Part of a small language model's weights: learned positions, 691M tokens.
Each number is 128 + 32 x the weight over its row's rms, rounded and kept within 0 to 255. Layers, rows and columns count from 0. The size above them is the row's rms in percent of the matrix's.

# layer 7 MLP gate, 1344x512, rms 0.0985, rows 748-782, columns 64-127
size [ 99 102  91 105 102  90 105  95 101 104 100  87  96  94 102 101 105 101  94 100 108 101  94 101  96  97 103  98  91 101 107  92  88 104 102]
[[139 155 121 164 184  68 163 115 155 115  82 161 133  89  73 162 122 117 128 138 136 170  84 103 143 126  76 109 157 140 142 145 119 128 140 125 113 179  83  74 105  96 140 105 132 180  79 152 143  79 116 178 174 172 116  62 139 138 144 127 194 132 117 176]
 [164 151  95 147 148 148 108 147  80 137  95  85  59 112 115 157 177 103 108 154 123 159 136  92  79 143  73 123 139 104 108 136 117 100 108 133 117 108 167 157  67 148 117  75 138 113 148 132 147 111 171 149 128  98 115 118 143 146 139 110  64 163 156 119]
 [118 163  96 103 149 111 161 187 134  70 118 138 129 122  81 137 133 123 143 156  92 101 141 131 120 118 122 183 131 117 168 128 114 155  79 219 128 118 153 192  69 110  73 116 199  61 149  88 135 146 119 123 151 125 153 200 153  69  97 147 114  76 101  57]
 [120 186 116 161 150 136 141 125  36 166 173 202  54 123  89 109 111 133  93 175  70 171 160 114 112 110 143 132 120  85 144 109 138 131 116 152 115 122 182 144 165  83  40  93 150 166  91 127 180 168 143  98 122  94 180 121 120 146  76 133 132  86 104 131]
 [ 86  75 140 183 167 139 130 118 102 153  67 114  59 168 173 133 166 141 107 103 156 127 135 105 173  96 186 146 163 108  88 221 155 163 156 156  85 204 119  60 151 167  66 147 127 132 125 128 153 144  86 130 115 135 155 135 101 151 157 137 146 126 105 117]
 [ 51 131 119  63 107 129 126 138 130 145 121 136 147 111  79 129 156 198 130 133 104 154 127  89 120 150 146 154 156 133 136 122  81 146 125 176 113 176 194 153 136 175 130  84 183 148 130 128 171 132 155 145 121 139  80 167 159 114 150 145 102 102 177  73]
 [ 97 137  96 140  97 171  69 118 165 147 104 114 109 122 210 118 144 169 132 190 131  86  70 118 127 116 135 172 190 177  83 131 100 160 123 152  52 145 130 148 107 165 136 122 141 167  81 119 150  90 158 132 129 103  90 134 118  82 183 101  79 139 185 143]
 [ 99 185 116 129 129 109 109 102  99 165 158 100 101 116 105 136 118 208 135  56 144 128  92 144 148 158 151  43 114 145 176 113  91 142 165 142 127 116 143 152 116 182 138 124 182 160  96 112 158 120 120  96 160 134 159 156 121 154 126 185 149 131 105 128]
 [100 170 125 114 208 130 133 126  90 131 197 135 109  87 140 155 121  87 161  47  92 112 135 119 121 120 175 146 136 125 122 105 133 117  44 107  89 160 171 123 111 115 163 100 150 155  90 129 114 135  90 141  96 136 148 131 136  94 155 163  85 118 117 130]
 [107 165  80 165 183  36 128 158 178 138 113 141 114 134 100 172 178 129 134 174  84 130 116 144 121 190 192 118  99 137  84 130 129 171 111 122 128 180 162  79 149 108 163 152  98 103  92 157  95 135 155 124 108  67 166  94 133 126 161 122 109 106 127 129]
 [139 139  80 136 106 156  92 155 110 164  97 151 157 132 142 114 145 138 158 121 132 198 101 125 106 116 110 120 145 150  74 139 151 149 153 113 173 108 209  94 143 119 129 145 194 173  74 116 170 132 148 139  92 164 142 129 120 129 151 143 109 121 123 149]
 [110  92 120 142 130 124  87 160  66 101 122  76  34 142  79 143 164 163  85 115  83 109 156 174 132 172 128 134  83  56  95 115 151  65 100 133 170 105 177  84 145 141 121 129 152 122 112 128 129  95 170  94 164 130 172 115 174 104  89  78 102 155 125 156]
 [188 137 110 103 149 153 125 106  91 148 140 168 119 137  97 138  95 149 154 134 105 182  65 144 142 102 158 199 147 151  93 124 118 146  98 156 187 134 108 128 134 123 174 124 123  84 153 129  84  95 138  93  75 129  67 133 134 134 136 115 107 142 139 160]
 [ 86 131 121 130 167 139 130 176 132 157 120 110 116 161 132 117 124  72 120 151 104 181 126  95 144 172 110  70 126 177 155 120 108 143 145 122 152 138 135 119 159 162 116 161  62 173 148 120 131 129 195 118 104 126 118 157 125 102 151 139  51 107 142 119]
 [124 140  77  77 132 130  97 134 122 126  72 162  94 130 149  80 115 116 141 141  82 166 112 146 137 178 121 145 164 124  93  90  73 148  98  93  85  61 109 132 121 166 136 110 122 164 156 119 203 142  88 154 141 113 109 142 111 145 175 166 151 108 137 167]
 [ 70 159 134 103 118  97 144 147 120 155 152 127 130 122  75 105  88  82 117  99 117 146 143 117  62 122 135 125 153 148 134 125 203 153 120 130 130 156 111 114 169 132  88 116 105 180  93 140 127 101 197 115 126 135 107 114 157 126 138 163 149  66 191 173]
 [103 143  87 132 106  88 141 148 113 184 145  92 148  66 136  67  80 134 129 146 146 103 143 124 124 163 121  93 119 100 161  73 164 148 143  83 146 101 108 112 141 120 122 102  85 187 125 127 119 119 148  87 159 156 129 201 116 124 153 116 150  95 156  58]
 [188 129 133 119 107 125 176 179 153 206 159  98 185 167 141 142 126 136 211 120 110 132  73 163 163 141  93 139 101 128  73 144 171 172 127 142 150 127 103 126  76 153 166 139 172 142  56 176 147 126  76 143 105 163 106 145 143 126 142 114 183 161 144 145]
 [107 223 167 113  91 148  88 156 111  59 140 129 168  96 129 152  46 103 125 131 177 145 101 135 119 147  86 126 135 253 155 115 162  80 110 109 131  98 130  84  92 166 112 125 147 149 130 101 141  99 102 148  71  89  76 116  83 107 127 145 144 125  90  84]
 [118  95  94 142 136 113 109 137 108 173 120  84 110 135 114 140 109  93 108  98 144 117 151 146  71  99 113 114  88 128 130 111  68 129 129 177 121 100 186 151 148 157  94 208 104 186 134 155 146  83 152  81 131  67 162 117 129 141 133 121 130 169 156 149]
 [158 142 170 204 144 135 141 100  73 172  99  51 128 101 147 119 104 126 178 188  66 105  69 133 185 125 128 113 119 132 147 118 105 133 132 125 166 161 152 164 144 106 140 116 158  89  81 121 165 126 104 143  89 163 117 133 160 117 136 123 155 112 105  88]
 [151 130 146 108  53 151 131 126 123  46 115 177 122  75 127  71 153  91 146 113  49 123 113 146 159 175 114 141  94  89 121 127 110 108 159 168 152 139  84 127 149 149 115 108 163 179 188 138 112 145  77 143 107 155 159 165 109 108 102 122 156  74 147 111]
 [145 100  91  64  84  68  95 129 140 130  87 173 158 156 104 115  99 152 199 136 142 119  78 195 115 143 147 146 165 148 130  88  91 130 140 141 121 213 148 171 150 168 196 119 118 170 130 151 132 153 159 176  98 214 118 157  77 108 166 100 125  93 101  99]
 [162 133 105 134 152 115 150 137 166 131 170 175 121 145 113 118 147  96  79 134 146 204 132 147 144 139 155  85  94 153 173  34 145 177 126 120 121  73 104 130 157 200 145 154 132  99 142 126 117 180 156  97 160 118 195 149 129 100 191 211 113 105 130 121]
 [141  82  75 176 123 161 156 203  88 135 124  54 184 160 133 163 134 160 125 139 118 132  65 131 101  86 153 156 117 158 124  71 153  95 125 211 122 169 185  86  93 122 117 160 132 141 141 131 162 117 160 116 110 136 119  94 112 204 120  95 104 121 138 111]
 [139 133  74  71 154 132 128 122 123  88 122  89 117 117 155 184  91 172 132 166 148 121 142 197  85  64 200 155 132  92 112 106 118  85 159 159 134 146 139 104 142 129 118 176 182 122 152  82 116 137 120 119  85 112  94 133  86 131 170  78  94 151 143 128]
 [157 154 159 145 123 130  82 149 139  99  77 133 117 109  88 128 112 168 112 117 126 165  65  89 145 156  99 119 144 153 128 142  83  76 135  63 116 110 106 105 101 102  94 195  67  91 128 181 160 118 164 114  96 120 149 119 150 149 124 120 137  95 135 159]
 [166 171 138 136 157 154 131 164  99 139 100 154 137 119 133 159 143 163 142  84 132 123  82 132 162 193 130 104 141 105 136 182 173 156  98 166 134 183 178 134 142 120 164 102 156  88 176 175 157 137 158 104 149  57 112 160 107 114 120 125 125 119 118 170]
 [ 90 172 184 129  55  98 131 142  88 165 121 150 108 136  82 102 101 111  94 114 138 130 105 136 129 129 124 118  96 124 128  56  91 170  74 169 164 148 158 173 170 168 181  88 130 127 103 132 132 116 146 135  93 181 146 133 116 121 204 139 160  85  93 127]
 [ 88  93 151 117 132  89 120  89 101 125  79 110 119 101 132 168  97 136 167 130 150 142 187 118 101 161  98 131 111 195 162 151 133 102  87  81  95  93 123 145 166 148 135  63 160 159 116 148 135 118 118  71 139 106 159 153 145 142 136 132 101  79  97  99]
 [165 126 146 128 156  95  95 121  86 121 108 140 126 101 114 122 148  95 144 148 137 163  80  87 130  69 112 140 133  46  62 102 142 157  92 133  92  84 187 119 166 161 173 113  94  81 171 139 123  87 136 141 116 104 115 126 128 130 142 119 108 135 172 116]
 [140  93 108 117 100 154 133 153 113 177  57  84 134 115 133 153 148  52 167  72  97 123 112 212 103 108 125 174 102 129 159 117 119 119 131 114  58 148 100 114 152 177 102 121 119 101 110 127 154  91 132 158 138 176  87 145 141 130 155 148 146 180 124 159]
 [131 131 129 119 129  97 107 107 129 164 148 142 145 164 146  94 216 122 139 124  94 147 102 166  55 131 171 105 121 139 104 115 102 178 130 145 137  82 113  88 138 139 161 129 101  97 152  78 106 119 163  92 134 148 140 146  77 116 125 105 179 139 162 146]
 [104 124  89 134 168 129 125 114 133  67  95 118 133 120 136 155 131  98  96 152  77 133 119 164 140 108 137  68 143 162  98 133 126 134 126 154 129 119 134 113 144  68 106 118 139 100 142 155 161  50 146 132 128 142 122 162 134  83 117 172  85 124 154 156]
 [143  95 117 110 150 123  82 110  61 137  82 164 161 166 119 147  99 124 151 124 110 118 136 201  93 149 188  81  96 132 150 131 103  89 186 121 124 178 160 108 124 171 165 104 116 139 151 139 134 157 114 114  88 103  82  82 142 115 130 146 167 131 174  79]]
# layer 7 MLP up, 1344x512, rms 0.102, rows 748-782, columns 64-127
size [100 101 100 104  93  97 108 101  97  99  93  92  99  95 106 107 103  97 100  99 106 102  99 102  96  96 101 103  90  97 107 102  87 102  98]
[[190 112 106 131 167 173 110 125  58 128 123 153 118 183 125 112 129 142 148 181 108 106 124 145 128 143 115 100 176 135 174 132 136 150  78  78 101 141 134 115  99 114 214 117 148 175 131 115 139 129  46 129 140 169 144 111 168 150  76 173 158 177 129 172]
 [ 99 110 157 101  86 150 100 110 120 183 178 121  91 136 129 165 125 161 122 123 114 134  87 157 159 112 133 173 130 161 159 162 116 118 185 113 163 128 169  78 123 112 145 129 135 170 172  51 130 162  93 215 169 114 141 141 147 147 131 156 107  99 143 134]
 [110 142 125 158 181 162 150 124 176 150 118 154 122 107 150 174 106 145 205 107 117 155 101 102 174  80  80  89 166 112 118 103 142 102 125 153 142 124 149  90 162 111 152 166 129 171 175 165  84  81 128 142 140 118 167 132  75 119  62 150 114  77 105 108]
 [151 129 152 161 131 140 113 121 178  83 110 118  93 116 149 114 126 156 109  95 116 112 126 126 144 118 108 147 196 102  52 142 157 117 160 150 137 125 135 169 106 176 166  81 150  34 144 156 114 105  90 163 133  70  48 105  69 132 148 113 145 151  92 150]
 [200 110 110 129 159 156 116 117 154 117 156 113 146 113 109  83  61 132  93 145 128  36 139  90 202 169 154 134 122 105 119 186 173 130 147  84 150 153 196 157 153 165 152 134 161 212  71 170 185  75 154 133  46 210 130 101 114 119  96 154 110  70 138 191]
 [130 166 102 126 102 110 148  53 142 132 100 110 112  95 140 124 126  72 177 174 167 159  73 186 121 119 122 137 141 149  85 114 151 165 123  83 138 106 110 116 151 137 147  77 101 162  88  94 185  83 129 198 103 143 182  81  81 140 181 173 150 204  93 111]
 [142  83 121  64 182 151  99  86 108  86 123 154 148 160  88 121  99 154 140 170 177 162 129 123 166 107 156 103 145  85 142 133  88 158 198 152 175  80 119 143  72  86 153 131 138 171  67 167  89 124 171 130 132 156 159 154 116 188 140 126 152 175 145 118]
 [147 147 109 124 131 140 176  95 169  99 125 158 114 110 169 168 139  93 118 159 128 133 126 112 123 135 154 136 159 156 107 144  83 135 170  74 133 150 173 146  64 108 148 128 123 165 119 150 125 125 102 136 103 119 147  91 132  93 106 130 158 147 149  97]
 [121 159 149  38 112  94  35 117 137  92  94 134 158 140 197 112 120 119 141 104 117 120 195  65 152 134 155 125 154 197  66 204 111 109 139 106 130 170  74 141 124  80 144 157  98 184  99 148  86 158 120 132 112 114 117 165  60 147 122 127 130  77 174 114]
 [ 81 105  80 104 173 165 102 166  98 164  79 109 157 124 222 152 166 123  88 111 140  72 112 116 152 126 138 172 136 122 124 170 153 131 138 135 151 128 132 170 116 128  79 131  67  88 192 104  61  95 127 116 146 107  98 124 130 136 132 139 120  70 121  94]
 [164  99 143 158  83 130 137 121 107 106 158 126 128 134 151 147 158 145 166 187 105 161 163 136 106 111 160 175  99 100 108 137 151  72 142 110 167 107 143 175  70  92 131 124 178 116 176  94 130  85 105 175 130 141 138 128  78 108 134 135 100 139  54  99]
 [110 116 106 163 137  97 146 112 169 124 126 127 110 147 130 122  93 179 103 105 104 141 163 155 140 203 140 135  90 138 102 175 110 130 176 152 255 118 161 164 143 117 120 154  99  70 151 120 151 133 188 124 124 103  99 151 167 148 147 135 114 149 108  60]
 [151 103 127 155 163 165 113 108 129 121 149 174 151 156 130 135 103 163 103 148 229 104 114  94  98 145 113 167 112 155 145 127 167 116 170 135 166 145  75 121  94  68 159  91 124 153 106 136 111 122 113 120 122 128 141  86  88 135 185 140  64 111  52 142]
 [107  81 105 119 121 169  77 133 134 101 130 140  61 100  90 165 149 109 125 117  76 100 109 142 129 112 120 126  89 164 107  92 126 156 116 117 101 147  89 104 146 122 111  95 172 172 123 165 102 119 107 148  90 107 144  76 146 151  85  72 137 149 128 140]
 [127 127  69 169 115 111 165 111 117 129 171  81 135  97 166 153 113 145 132 121 133 118 167 131 147 146 108 106 135 121 148  71 161 150 141 134  79 152 179 122 154 108 109  93 161 103  98 126 131 134 196 109 126 152 113  97 149 117 151 103 104 109  94  70]
 [230 148  97 108  98 170  94 156 139 169 178 148 164 113 173 150 177 103 142 136 132 125 172 143 171  99 140  96  97 137 162 143 119  88 125 136 122 127 106 100  97 116  85 179 205  80  88 146 125 147  43  99 137 168  99 152 140  71 132 176 142 148 133  88]
 [102  91 138 166  94 142 160 110  80 126 103 113  64 146 163 116  51 140 113  91 128 123 108 125  69  82  80  64 125 119 107 115 177  55 172 112 188 136 181 122 203 130 141 131 119 166 168 117  57  79 122 164 110  90 156 128 140 101 187 125  83 145 171 194]
 [167 152 133 161 151 168 136 150 115 129  96  96  58 169  30 154 116 148 151 175 108 132 115 119 133  99 207  84 130 126 139  97 120 183 126 156 156 111  85 141 138  97  92 135 118 123 143 130 151 168 101 160  72 116 117 119 102 156 146 148 109 114 130 123]
 [147 121 145 171 132  88 112 127 124 129 141 135 143 134 123 108 139 129 132 164  92 129 122 104 112 159 141 117  74  73 135 157 128 141  79  72 164 117 127 130 150 114 133 158  91 138 136 156  80 119 115 206 150 101  89 183  56 126 186 128 144 150 195  75]
 [ 94  95 146 119 169 111 112 100  86  82  63 169 167 114 209 113  64 122 106 159 108 151 142 112 147 157 141 161  76 119 113 131 138  90  85 115 104 162 141 147 126 132 143 151 100  85 158 112 139 111 170  94 111 136 148  88  76 117 147 191 180 129 198  57]
 [138  49 125 117 141 148 110 137 113  94 160 138 181 174 194 117 118 111 147 108 129 148 146 139 114 165 139 127 157 158 200 103 163  95 140 162  69 105  91 110  71 161 130 158  97 145 112 136 116 109 121 130 149 164 129 101 104 166 173 160 101 136 117 139]
 [176 141  92 142 127 106 183 139  38 127  98 136 130 132 140 155 156 145  76 184 131 210 153  67 151 170 121 159 126  85 134 146  82 140 171  78 116  89 125 113 137 110 141  58 159 100 122 156  61 166  88 189 127 117 224 149 153 102 142 178 224  90 166 121]
 [171  73  82 154  92 142 195 127 180 125 117  96 168 126 150 128 132 119  99  82 117 127 120 143 129  55 102 154 155  90  85 164 125 147 100 131 106 145 111 155 134 110  76 124  95  83 138 125 134 101 117 122  89 103 112 110 153 227 125 119 169 122 164 134]
 [100 171 158  97 151 152 126  79 117 125  84 161 141 116 147 105 190  90 104  87 173 110  94 153 115 181 129 130  91  96 172  71 123 108 183 121 171 150 134 100 170 138 181 142 104 180  54  97 131 156 155  92 117 126 149  89 106 132 145  92  43 121 155 122]
 [ 48 156 136 107  71 107 156 115 100 134  77 165  75 108 138 132 151 119 139 198 115 102 219  99 126  99 129  73 133 118 116 123 122 168 202 123 101 117 116 129 153 133 181 164 140 144 108 129 135 131  73 107 150 124  98 113 127 119 184 121 135 121 178 167]
 [108  81 133  75  86 149 125 127 151 109 115 136 139 175 152 135 118  81 152  88 155 125 144 167 129 122 139 123 125 145 141 149 153 107 143 126 176 128 143 112 164 102 152 129 130 108  99 152 106  99 138 112 143  96 132 134 124 138 136 160 175 139 133 142]
 [181 114 141 181 145 176 166  99 127 132 155 121 157  98 109 114  83  99  68 137  93 171  89 139 114 124 118 157 160 144  92 158 132  65 104 175 137 160 152 154 150 152 162 159 202 172 185 162 125 133 145  68 129 183 144 181 132 117 108 162  97  95 158 179]
 [165  86 164  85 127  86 113 131 173 117 166 142 124 144 168 149 163 145  88  76 107 152  91 100 115 162 124 123 153 153 180 158 159 134 140 149  75  98 102 178 136 166 106 147  91 166 156 103 146 160  99 158  53  69 163 114 159  87 115 113  91  95 122 119]
 [144  72  85 150 173 130 100 109 175 128 110 128 141 124 188 113 193 122 140  80 143 159 147 154 129 134 172 105 134 189 134 130  81  60 149 139 155 164 174  66 111  77  82  96 150 172 118 128 130 132 105 112  95 100  85 138 139 142 144 135 130 136 119 118]
 [117 142 138 180 111 103 167 137 118 103  99 125 186  98 112 110 103 125 145  73 108 125  86 172 105 117 119  90 156 132 122 119  53 162 143 145  91 101 130  56 151 152 126 132 122 173  56 159 113  61  86 107 122 129 144  47 136 127 118 105 109 101 156 121]
 [105 116 128 131 211 120 190 132  90 146 137 179 146  77 107 104 115 163  77 126 156 181 115  72 112  98 190  87 157  97 158  84  94 124 114 126 112 148 130 156 130 139  83 161 117  63 174 114 187 105 130 111 117  99 173 124 192 142 112  90 166 112 161 141]
 [ 67 178 176 127 200 109 116 122 102 135 156 116 155 115 143 124 157 129 130 154 115 108  58  86 117  68 173 101 109 109 132 142 118 163  90 117 185 125  85 133  71 107  82  99 125 161 173 213  99 190  80  99 149 118 156  47 176 135 152 131  92 130 136 127]
 [103 154 125 151 128 100 106  60 124 132  93 145  82 116 139  77 130 107  53 115 118 117 125  88  95 131 143 139 134 114  75 114  99 209  94 110 133  75 105 100 109 101 127 157  67 120 151 156 103  73  71  99 142 108  81 117 100 107 129 132 120 114  87 117]
 [132  98 143 135 157 152 119 146 131 121 212 104 104  95  83 145 141 144 187  96 137 113 189 121 167 158 139 174 109 149 144 104  87 115  99 152 122 133 199 140 156 130 129  98 126 142 135 158 129  97 100 132 106 162 145  95 113 124  91 168 139 173 132 179]
 [126 133 122 149  99 117  65  91 114  93  71 152  30 106 156 142 135 105 171 111 206 106 150 107 141 136 140  80  63 163 148 115 162 175 147  99 126  76 173 147 158 147 150 112  78  66 112 101 130 103  95 107 105 125 110 185  96 176 105 142  96 125 166 117]]
# layer 7 MLP down (transposed), 1344x512, rms 0.0932, rows 748-782, columns 64-127
size [ 98  99  97 101  92  96  99  97 103 104  98  92 102  91 111  98 101 106  97  96 103 100 105 101 104  93 102  97  92 103  99  97  88 100 101]
[[107 166 157 110 136 157 144  80 107 129 166  91  96 104 115 123 125 123 119 156  69 124 173 113  63  93 143  75 156 112 125 139 130 169 124 104 124 102 145 156 124 201 151 172 168 171 208 118 162 125  77 169  78 106 127 127  96  87 119 167 169 134 167  91]
 [177 136 100 101  74 126 163 101 112 156 109 130 180 113 131 148 111 154 146  86  58 111 124 165 161 168 158 113 132 127 131 185 108 136 135 132 111 112 177  84 125  79 118 106 115 147 130 155 100 126 149 144  72 108  71 117  74  99 163 141 126  99 139 132]
 [146 161  96 108 101 116 161 170 134 115 125 120  86 161 182 164 153 134 146 118 149 148 103 149 148 111 132  88 165 144 136  92 136 151 145 162 131 102 117 214 133 146 153 114 106 143 173 126  92 113 123 186  86 136 131 184 122 148 128 110 170 121 115 107]
 [155 172 157 127 152 138 134 166 151 122 152 179  85 133 123 148 160  55 209  96 122 152 117 106 126 102 131 138 139  94 104 147 150 127 143  83 133 145  88 171  99 143 130 138 132 102 156 106 132  61 128 123 159  81 129 157 151 144 105 135 126 206 122 112]
 [ 89 158 163 139 145  91 140 134 170 122 115 119 169  71 131 106  68  81 113 123 131 114 127  85 142 113 124 116 102 156  65 114 142 101  73 112 131  98 141 198 121 134 102 135 121 116 113 156 121 128 104 174 131  88 138 118 106 155  97  89 109 156  68 141]
 [ 87 161 199 123 112  74 190 129 138 128 154 120 188 149  78 133 132 109 144  96 175 186 126 107 171 112 182 122 141 129 174 147 101  89 123 188 176 151 146 138 125 116 177 113 202 136 148 200 155 162 178 120 185 142 110 166 141 155 155  74  78 109 176  86]
 [108 103 182 180 113  88 121 157 128 175 178 122 154 115  99 118 113  84 150 100 176 160 123  61 136 137 154  68 113 192 109  96 165 100 163 144  83 156  89 142 149 162 174 102 115 161 137 163 102  85 141 174 119 133 173 131 143 137 175 143 198 150 107 126]
 [100 148 147 128  93  98 176 147 155 131 120  69 166 163 110 140 104 123 102 155 132 158 113 121 125 197 107 104 169 127  94 151 169 112 154 117 128 113 165 128 145 134 116 118  91 138  75  99 122  61 120 118 142 161  75  90 148 114 139 135 151 144 216 101]
 [138 126 129 108 131 173  65  79 155 141  91  97 136 159 142 126 155 159 113  99 149  97 127  78 129 128 171 105  88 187 116 166  68 142  63 128 149 170 151 153 101 134 119 145 129  86 128 143 131 104 112 123 129  83 156 133 149 185  98 111 104 139 139  74]
 [141 121 107 138 128 109 140 132 131 175 146 125 142 127 115 166 118  95 110 125 148 160  89 136 173 142 106 201 102 160 117 110 155  86 173  82 142 166 121 113 190 171 115 124  99 194  98 124  80 162 124 110 156 104  82 113 119 105 125 143 120  45 146 155]
 [152  87 144 155  97 103 129 117 155 154 134 117 118 171 171  98 106 169 115 113 155 162 142 124  72  92 165 130 149  89 173 106 118 136  94 171 111  84 120 128 108 124 142 131  96 120 163 164  78 169  99 141  60 117 134 118 115 121 117 112  40 148  85 132]
 [108 147 169 112 124 145 131 209 148 173 129  82 141 102 144  94 132  76 117 164 114 175 109 148 202  75 101 134 227 177 152 166 123 166 127 152 144  82 159 140 170 132 172 147 134 115 141 117 175 108 163 142 115 125  97 100 159  68 117 131  98 145 127 148]
 [ 79 175 174 151 128 202 144  85 160 153 110 181 124 162 147 116  93 120  65 105 192 123 133  94 154 129 116 116 167 192  74 164 145 118 123 121  94 117  79 140 147  78 145 155 140 131 200  99 148  87 117 134 117  66 124 140 122 153 144  88 142 114  83 132]
 [138 182 136 151 100 160 150 154 110 104 179 162 105 127 148 123 116  93 139 156 139 165 104 119 119 115 179 113  73 141  79 111  65 118 136 145 135 122 138 127 135  90 126 101 182 169 114 158 103  85 174  60  65 117 109 106 148 182 135  83  93 119 106 136]
 [163 143 106  88 144  21 109  83  58  81 115  69 136 145 123 249 143  93 115 140 117 111 140 154 151  97 118 155 145 149 129 149 110 147  95 190 102  89 110 143 124  71 176  89 145 144 105 139  83  78 185  75 130 137 138 113 150 110 114 104 137 139 151 115]
 [146  93 117 143 121 160  79 111 166  99 113 106 151 107 159 122 125 157 129 136 112 136 160 120 110 100 128 213 124 134 148 136 138 156 127 150 156 108  90 114  87  88 139 143 116 185 104  93 145 129  70 131  90 105 129 103 175 113 120  96 140 144 148 142]
 [154 112 114 135 167 108 107 130 110 116 101 202 126 168 124 154 130 115 126 109 148  65 130 144 127 113  67 107 101 176 137 127 120 142 121  97 102 124 150  84 118 102 183 125 145  74 114 140  89 152 135 106 203 184 110 122 100 121  87 111 128 101  65 186]
 [114  94 166 122 118  93  62 231  74 111 119  90 133 124 136 158 100 132 161 110  75 148 125 139 135 131 174 184 145 174 140  84 146 132 133 152 113  96 115 101  99 147 161 162 133 116 132 134 139 192 135 181 125 149 143  85 214 109 128 137 172 149 143 184]
 [156 114 161 117 175  86 100 176 116  57 113 126 131 165 128 173 110 110 145 138 129 144  94 167  88 128  83 178 112 140 103 100 106 160  73  73 113  99 133 183 161 146 140 118  91  96  86 188 173 165  81 137 135 115 156 159 123 171 101 144  64 132 121 131]
 [189 111 138  98 146 138  77  60 138 104  73  88 128  77 134 149 126 134  94 125  88 135  71 127 118 161 146  98 164 106 118 155 141 141 125 130 113 130 137 113 118 223  72 152 116 106  31 105  83 105 122 109  96 122 111 129 128 108 134 121 128 149 177 114]
 [115 141  94 148 125 144 145 234 126 131  99 100 124 117 102  86 154 164 125  96 111 138 135 145  34 143 103 102 130 126 139 153 155 112 132 106 145 174 129  91  53 137 107 174 171  88 105 115 130 127 177 102 126 129 157 118 161 208 172 168 134 185 168  73]
 [144 144 155 126  82 158 133 132 116 118 143 156 146 157 157  67 138 176  42 115 108 121 157 163 129 127 150  98 123 165 120 182  93 119  49 147 143 134 136 179 125 104  83 122  95  42 185 175 166 103  82  98 130 133 190 147 160 144 155 165 160 127 193  86]
 [114 137 125 149 129  88 154 138  95 120 162 120 192 114  79  85 102 121 128  90 151 119 122 131 147 110 158 100 130 132 159 122  99 130  83  98  82 131 157 146 107 143 159 120 184 117 130 174 224 115 126 112 106 170  92 163 117  58 104 123 121  95 205 125]
 [156 143 139 119  92  74 105 131 130 132 138 166 158 157 104 148 117 124 122  84 108 163 132 134 135 118  91 125 148 107 162 150 142 142  82  98 153  93 127 144 118  59  99 193 176 117 124  85 135 127 107 177 122 111 149  74 162 163 102 112 126 139 113 127]
 [140 113 138  71 193  69  54 210  98 171 117 146 158 152 122 135 142 197 157 144  78 158  72 119 123 178 113 117 135 123 166 115  84 139  86 103  95 149 121 126 109 177 120 184 127 159 124 100 187 151  56  91 135  99 110 110 121 141 105  84 107  92 110 130]
 [167 144 144  69 164  82 142  94 112 146 136 146 115 108  79  91 118  93  90 150 150 157 135 169 162 129  97 203 153 162 158 172 131  90 138 124  84 158 140 125 153 177 127  99 167  94  98 165 188 100  82 124 103 153 134  91  65 116 108 119 154 145 167 135]
 [148 146 124 207 171 159 122  97 200 125 144 125 121 132 125 148 123 147 132  97 120 136 128  97 157  93 162 102 144  99 146 147 150 154 111 108 126 120 111 141 149  48  67 112 168 137 172 123 112 131 138 153 102 126 114 155 146 153 155 165 167 169 116  96]
 [148 134 135  97 113 156 131 118 139  97  78 134 167 141 122 211 137 108 136 128 185 127 107 107 124 146 163 106 102 187 131 127 130 146 132 117 147 130 178 123 104  65 108 168 176 118 165 165 163 176 107 168  95  51 127 137 136 194 121 192  93  76  88  97]
 [142 133 159 105 156  93 117 171 106 107 102 148 139 141 105 161 189 165  63 127 131 192  94 102 130 181 125 134 147 126 154 133 147 135  96 145  89 122 127 174 108 161  99 172 136 123 151 131 161 129 111 160 110 129  76  70 125  67  96 114  99 159 126 104]
 [130 107  83  81 164  87 111  63 157 149 141 121 120 105 115 184 120 135 144 153 128 113  72  76  63 209 120 104 116  95 113 119 152 162 140 116 106 148 121 117  76 137 177 105  86  95  97 130 114 140  67 165  77 117 105  77 131 128  85  85 141 130 129 183]
 [139  61 112 172 163 179 171  60  85  94 100 133 192  95 125 170 129 140  91 102 145 101 149  89 144 162 129 166 158  97 127  90  98 112 132 164 157  86 180 107 115  56  72 141 115 128 124  74 114 186 183 155 126 133 185 146  86 199 100 178 158 122 108 119]
 [116 171 105 144 156  75  96 101 135 121  73 108  98 151  52 180  62 129 158 206 136 159 118 115 144 133 158 106  62 124  74 237 151 161 177 172 168  46 149 101 148 123 125 108 136 199 117 182 183  93 124 134 125 101 163 105  29 114 156 170 128 140 151 122]
 [143 119 161  77 135  90  78 123  83 161 116 153 177 136 108 127 153 140 178  91 138 175 144  86 113 222 159  97 110 192  57 125 112 110 152 114 118 168  91 126 131 101 206 140 126 108 147 123 111 150  84  76 161 124 126 115 150 153 107 109 163 138 129 228]
 [134 207 109  88 128 202 127 120 145  95  86 128 142 137 113 115 125 183 179 131  26  76 129 175 137 109 137  92 148 134 176  91  58  66  87  79 141 116 176  81 137 134 141 130 137 132 116 118  77 143 126 159 137 149  89 111 173  89 122 153 189 163 128 104]
 [126 143 148  95 113 147 123 122 152 131 103 143 125 117 130 157 116  87 111 105  85 151 146  87 141 104 150 132 156 144  53 114 143 144 137 113 126  95 132 133 178 122 106  85 172 103  82 150 130 119  67 126 100 152 135 153 114  92 160  78 114 128  70 140]]